config.toml
num_key_value_heads = 4
rope_theta = 10000.0
qk_norm = true
bias = "none"
init_std_qkv = 0.0375
optimizer = "adam_atan2"
learning_rate = 0.00146
beta2 = 0.95
max_grad_norm = 0.5
warmup_steps = 502
max_seq_len = 1024
train_tokens = 325700000
Each number is 128 + 24 x the weight over its row's rms, rounded and kept within 0 to 255. Layers, rows and columns count from 0. Numbers have three digits each. The size before them is the row's rms in percent of the matrix's.

# down: layer 13 MLP down (transposed), 704x256, rms 0.0621, rows 73-81, columns 0-255
# gate: layer 13 MLP gate, 704x256, rms 0.0738, rows 74-81, columns 0-255
# up: layer 13 MLP up, 704x256, rms 0.0691, rows 74-81, columns 0-255
down73 094:154110146193143151129147175168145112150131111136107180127140154145107087095111099164129119135109143125136154104114097135120183134122114138095118153131136130138135163090151105114146141100125133071191114119060120148098112121125181183147113095133119105157125107123111134092122102121208110130126122098100116109138112126109150136129110160115112145127136151072169118149138133130139134170139126094117116118118133108118160146132165109076138154062133132152183085111160112126153117126130115127136123125113130104157131152117121121137124127137145139123079105106122130141135095113145109111135127137123123124173082104146139140089154101153125080152130133109160139116110136148187110105111151132142113143131127118100119154128166106103124151110142091155098157146156126165109106118100175
gate74 108:125154123142152100131089134165102108143107164124097129111153112100124103120147130110141103143122058161098117106168167132129126170160168110140141164149149092114107124129137152174101109134123103112150149110126134140149108150148080194090106136170118121091111132108129129131146106117104106151140117133105091088114118131159149156191084143132121107148130113103155149146127108097163091150096085134130119141138157138182135111129128146085138123136097167132151150157151100099115113118101156107086123108122140109153133153135179101154161097118136045142106140110146109153132113136125175126116157139115150109061162119115161134162121142149128148134146134127131138123123114135100156143104141109132121132141140110102131115110143136149164120132151142130091159116114118159059105127154110
up74 104:107126169137136098141140119156108090125107119138067163079135130141119159114135115113099146086142143076116101132150119118116155136173156119133143119158128102116153121159090095103136148148148118153095152120140121092145094116160166118167127117106084124114123159134148153151139111140144120138168156148120133127075137126135132132111119155101072137131124109102126122146137172137137143106134151118091114113130132084100145149124154120162155117120122131146071127097113145145156077151146101097153095143107142162141149070102147116131126116145117114119121148151152143157142130152156120102125146151100154153189103097136111117099133141135172155166092113135114104159106141112104100135098115076142160111119124191151172099118108112154100120133086089092109131097155126101143087134132172
down74 105:137124148129099114134179143136113197118177140135122140165149115156122159127119146141151144138101170138114139124180114154095117090155141148135156109144123093154141182118116131122151059123116149160153180142169138117124067126150165118086155107136110083096108082113147123146128156155118102127120181126133101152148169114122108115114074153104110093144134118110116098110142114108131148144098134149096120103129075131121127119133113095158117171105101114140130135110160132131125117094108102072135113100094117102103127116147128103116126110108118115152130134087124127128154147092143134151136103096121078140131152093115150121127104079124129088104065112127100109127155157125098134132144088103119136146158118110148100165100126100190130139139137116144137106130153104107108133137130143
gate75 101:129160113121114130072103109143137084114097148083126108139125132134135125150162128158110133105117097111157139150108081119091110108099160109125162132154115110120158099129119094133125121138162125105128118128110116158106091098166167122136136105133126141109143167140136111172147090149113184167106146136147123119122171154103112109134099139135139167149159094103169127121140159095121076107108110147127147162114097151149161114164109125136119118134114158090126155120130182109110099150127138143152122129136079103115158165074136084150135064116140121126086139116149118140116115117130154091163147136130129132111182129133118129109105114110133148129132130095120156127089118139151134094142182151118154152100152112094168111133161110134130081151128170083153090101159145087122137100145172
up75 095:076133173123111166097131141133114146133155130143090147116131162141154135123108113110160117127070146128121096137178161159182115153155158162133100128105128135118098145095138144097148151121083144122129077163141069115179171167098120123165174102151186102129131111105172114104108126067159143143126119107155100147138124157076149151138130132111109111096100122159166140177144120121095145149161150132117130092147131135109124120141140144102153178139158165160114110139112134134180108101097125138107128118095163124106153136130107129122115127156126122145127102146118156111093132151155110137127151129118136127124109157126156123117129161143110103077133108141095100124156126118124109113100124129117139124115136099116132144116091136141079170131171097122093118131150131069147128143098140
down75 096:147155136136097125080108143105112135081124114138110113132143158187157117148121143108172099104107113138143113148117111144171114143107190123136088085103111119153125117102119146086080133112104155110101114117130101139133165145159135144132156114140188157111134144113145118136122106103185149132166140083153150145140149130104098086116104106125087083107145102123126163179125134116092091160130184116156072127126136158098143094134107103092131130153155130122093129146146158121155116105096125156095123103149164180117132111106122126100123122106130160123121147140110108144157142109185093139130129147129116136117077142133111108092110104143120128109125128125129138128113157108159097100117115156143127153141101120144157105115119104132094129116143083091120134120171146079133106106125181
gate76 100:138158151167137107100113168090119146171162121169137132113107091163139142134104172109147136160165102122123116135114113082143160104110111125156127142130135108144085111122141135118162127099114160136129126161149114124148099154102114130140105111125141111093158103111154125077137117109129121166135145153149155141140089136143132124146110145134131133143102135126082120112154157143101117117112154120132154110120128146202157116082134129111144144168134153141118174146158128112142109119117131128146144102101098108151141113118091099087131124096138162124142118136167067125140107114170123085168183107107135066138078109138105154106131127077158121115105143166151133133156144160146141179144161092121086144132147122102148105121124139168074174100120142135106108160156145127122128138174167
up76 099:169111119133121109131096118126161078145149117074182130123118113129125157139140139103184134115155124125151094116139154139172123134105137092138102084125136115149136152117106123152168147119127136146157178122133134176134134157086144134114155160132108129133092158149123158093139181140117160133112097075119092116123128068128153119101145100141162167146110152175116090149112143118112140163176104152150118158111114149121161158127154111094139106144119123104129153120122146144118157130177110132135136121123115159109114143102097110104098139125105102123106126089138160146090092155122191151142132158162159157091156069110116131153115143134148109155157151116144114141127108141130158116158119135126119140121119161075122162107068156128094113129136116104129165143086115107131154152149116
down76 100:144139125097136172176125149140123115152124162150121105151162135124140107140155129109139136088167139162114157130159147113152124085109152118110144138116129128083146149121140120103150139100165152160138108107142171140124098134134147117123130132102124163105132131129130116144162144146201122103144124133130127097172075160120134129102132134143115148137111129153147144131114100138105132159141155115172101145072136102165098157100135081112119163125118189136127137077131152129113134131119133103142170128111149123119122150077151141154122161143094145133149096115120135111137137095133149017107113144138125142095176116095138142125128162121077136131134155098086132111071137075086170111127114140135120085124135161105150130145157135154144135138125105135130123158110104104075129145136115
gate77 103:137156116149098120109141134113173154178132139151117139079113121127120128113149122157098107121117141177152147123154114091134135127157148133121134124149124124083154096116137122106093088151088091094141124136154087115106112175066084146113102112167125165135128093116111129113115074097120122112145155140106054103109126140100107132121122137153143113111088089096142157136181119157147126139130145109139158127105151167143203113120134143125147120126195111141112146133153085111131115106138122131118127129088124133104124140134153147148162110129148108100130109120113143135130110095136163101123128133060067139106148137131119091130129173163135124149146117108150133112109120072127122127130138145135091145116170106146132100162121106081109139106110129102104111137163158120084129083121123
up77 107:130132126122131161137150130122137152072117122164149156132107140151109142141136124166136107118119077169088199124116135169109171094112156147136182121147137157101178156119134099083121157148108151101125055140133129111106151152107124147132121075157157118152091113109106093130161110096112127148111131153160121138145100107134097122106153121119135207087170111118162120147166127131128146164096134138114143126124126137109132117113129134125156090144126144120150115083110131111097132143113104138143151137125140145150138130112127135122128142072142084185103109127104151139116109114161137145137150113119125137125097135110104129140158165106071138127127126141136132174117134075145154119134148146127098173104152119146182133081106112089161149125097145153143138120146148089132114109098157
down77 105:172099176155090148123091166134126124125058144164187173133089166117108150114104139131135094130131131138133147119117124182178120112102108152114142095148127153168081173130076163115120130152123174098162115142121131126133123156110124125138126162167135076096129114132128120160122123115166108129068134098128131128103130118082118151143123087130141168141160139104162158105122147133129115126187079124121127115111159133112094127119125136142110088128123096100159124117126099130142142157135095125104130137135152122109079107092138125124116107094100142101110097107105112105147097121129137175165135132129125131144152144133115104117118126069156118168143127168139113115091118108112117135142124104109119165100179147121129129136089108139138121126089100105174138098154160116144127105124140
gate78 098:131157108194081158103097134094161146144148175116135127115082123073149144152130120124142154135112143125150158123135166105105099143112105178156106159126142136122118102156164142144127134118129120150137143109163168150150106151151123105106135129138125102066165128122175097101142130095149095164163134122109090133113133113122154108124116156108081105108128130159137146127160141140122127169073173107140148124133127109145192141141128135108160116166125108140115062140149112129147087099101131105124130131149106147089123122111138088163126118126120138119140126110175158136118141129103107145139156112112106109129147165109123121119124145105133131126119141140196156096131136135109116133116177149191131106171147082133130139144114157117112175153163128137097095138156172121107162111140122
up78 096:160120119144180146147131148108145167094163117112137128149134156116133167101163118097105121121144132119102181109120141128128144106099118124105119137145109136135136113139138142110153131177143152119132122119120100069141152134144152130111133155155121082123093105098102152116139106103068123115162168142132141114124160182175107115148088093183138116125105124149183122138183141140126139117134082113095116144142143118164162128170065119080115143152171086098165108155139100129100109081100143161160135092112160115099142148151101095131113131099117110121158142114186145141117127097153129099112163128152136170127164118075138110120138095173137119102142106154126149120112136115105144118133114146169112156101123153128121140101109143131120167150169113133117159141133140122149136117127140
down78 098:171135105112170121124156132154128110133136114109136114124159108159120123123125091135096130120156067134113152114152098152136134124097138141147136152131131104171140168089103124106120137108142127104130139127157109112120146109119167147104161127115127132154132073124124140156094137187103166088077141109140170118161108130127118188160127127114153140092144138121127155107086113140144161089132099130102119139092118149125077114110115117156099140097133125112123154110110142115109140119133117145147168155103144121101105141118123163081127080124143101141134134131076143127140120120085118157119108136154153133162116097120108099134117179160121084172127162130105096145164101132144106090114083101132084125082137139150176139120120099148112066156158135107159175117101074139131160142108138
gate79 099:118122127169155167113147169108142144104141127135116165119140160128115118140152151171145115161151110125153171122146135107115128160154117134132127145119144132121104096132153154146069099111142128108143138134169062141108132105117105090127138144179156147087169118145136120096111093131169122152128151161137106133058100153107117125133123148113119118151132108073082153124166132109160088103114160104097128146117148103104133102111121116126123106102094110157128122129190127115157139120128163154111171163142138134131156143160134123137128135181155126128128125120139117158071122105135124126122187156111118070119156140156171145149135110112123132092115094120121169111124109107129119132119149111127123127126123052170154097110109133124148147131184120114086130139122153146064113131119111
up79 102:111117160133128114124113103137099062124082156134172157148171111143136158133094101132182116130122123172115154145142164129078120113108109167177126121108117168133107127159100129136137137119136136141071125104167134088137141136144110099150092096121115122125120137114118107138111151133127133121132104122123129127094106131126132148139155144128104144172106162106104114128120096133119116161154117147135122112149106166123141115154126160156129125149110129099066119099124132115161172116133109115128102127147120143188085136126123169110136087091133156199132178092114147124117112143151097150124121106128182142110123156109146145190163157125091152136132106166089112112105108154114114148116124090115187118118123111123159075096140105142107111146092138120145137111078114112100105132137168
down79 103:126116122108145129176106095162106122122062170134120142141119125145139149136147122098133105156104077111105154132123136136120130112135084151134135130134114152155100120149103142131158128122125109094127122125101137083124117114120088147147133170127143097159129156093126133143088162125133126133116101132127151080099095098087166140130157097114098102149130138138125138120132130159121123136180120146079117135114118121142148106154107166132174107148148119102116132154113118095133127170110156131097140096144149126158164115090118164112184091062129158136114174087107155132148134110144086122169088112145120106149157132127101140155127095120111115134080150161102113121147150128081100129138114115100136085151143141074143116124110143128133134146130148086169167087129113064106138080144165
gate80 099:128161112118110150129123135125149120132150129161168112138153158110131110152139109142109137134125136123160153107151087121130128148145107155167106121152146145158097126148160133122109149108122116140182090091155124153171121118134081100133099098203120156128114108146103100167139137155139150136145145116079138101112055096082166143130174104096129089121120095148105099148127148130115120167123091140121138120148099161103120140154084131167097137180132140094117101100139138101164101135092152137105128131130162102159130142105095066152151100114143125105103114138130142105137154117131187153165130126148068088157159105161116112129133102099146100127109140098116107137127130131119097129124143122127142146109146130184151127068140122113106112136132136136101142151149122150129165110162147
up80 097:108085152181131107165131142140113165150112104160107143133137142146123126139118160117107126138150172136105138199112137150152162137114143088132119121128139123116130153128122105137138137135165162139102135123173125101131101096120123167147142144103091162181157116121191125152125094121101126177102119138163124124140142119128064143130124098166142131136109143115112127164147155137119089132104099122108119156121131146134170099167106137116145110087172106115126123113185108125118112109135144126083112120124126119093121140133110167122113088121151126136125060111171125165124115106141106122152133105078181101152129090083104130109115169132134136160116096138139133108098169088158115178115128110137142108126159095103099159115082118139135120147133115140166104116129105143155083098100111
down80 098:129176113110118131134120126081133107112142131137131076115148108106136120147079108083172147135122123103137112151075104119193117127128134130158144103116124107079131096145136125137083147093154129124120123108123089109153094117164109150122154129166089113116102138145113089118095098112106172121124138101093136112139101140101122126185164121114127114152124127172118179101136145120121152124130116066143061096197155129104153135115110127116087116163142055110141138122108132108122132125128128129143142124095138141141111161112081082133172112116121101125113113111161146132133128100112159137119156128145164129123172163121110126125121125187130121099105138113137137138135103149114125156116158164119142148135138161095148123088135101114130092110184132100146125136162117126115169145127159
gate81 109:135134135101148147125091133175129102162101131132180147115140106143112150138140139113100097086161120140143118118220148123146120149065132136111118112122145149114146111161129145108095107132114143096112124109128098137133179196108152160172144149163121087098096167095055125128138125140161184110147124126126121073103132104119119120141123116114146141108144119136112133134183177114110132132113155145123113144128126130099178129116133105126103147157127102128114126149123153099149133103109091133125134130141180122133103114107134081165100129150109097133115174143097146107107095138121108122133164134106083090121166130131127108129130104153063162125148129133129114135110118132099133119096100141137149108133129146107144125147148152133119115109112109081118185131138183117114151087137139
up81 110:134139108155143117151090126130148097106148121111139070130114159114171120165131137157123095131110154122164112163126116140131114125136127094113127130106098097156112129129144133105118145120136150138115125152164146140181073116103139092111098108111127160146112165144156087137097183090116107150116146100139136183169166101139115118128156166168136172101115106147152102126095160122085148113113106114127110156100078151159157156130097153141129132179142119131121134138136131151127115097142121108160124112122113122136109064094117153108157161155117153128147118113149090127104140151105163108102142142117115152124082131197143180129170105154137079109164123171118127129118158152129125123101103087064118096100119152108129131126125106145120123157125153109170123128130111135133167144117122
down81 109:126112097170132118133104149128165117127094118107135105156123176148166104133110140155095149127122185102156114136087123152161126156191138112090124122081139126158092155113148093131149117153104164125111107135126132115125121150108187116114126150129144151140139126138160103118117147086108138149164121130141133167135160132129116154122164155137129162104125127171126133138128163099112158139107131137144122139122144107116126164114100121150136126162123133109163141117121110109142110103145108111138095105136137138135093116108152113147182186133119145133149081129144113184102086124151114139082094138137098164085146080156125168138179105149106153158154161141125123179157149145173105111123087149104128124112162125144144168161072089108170097128095140107132115116137117109159105102103142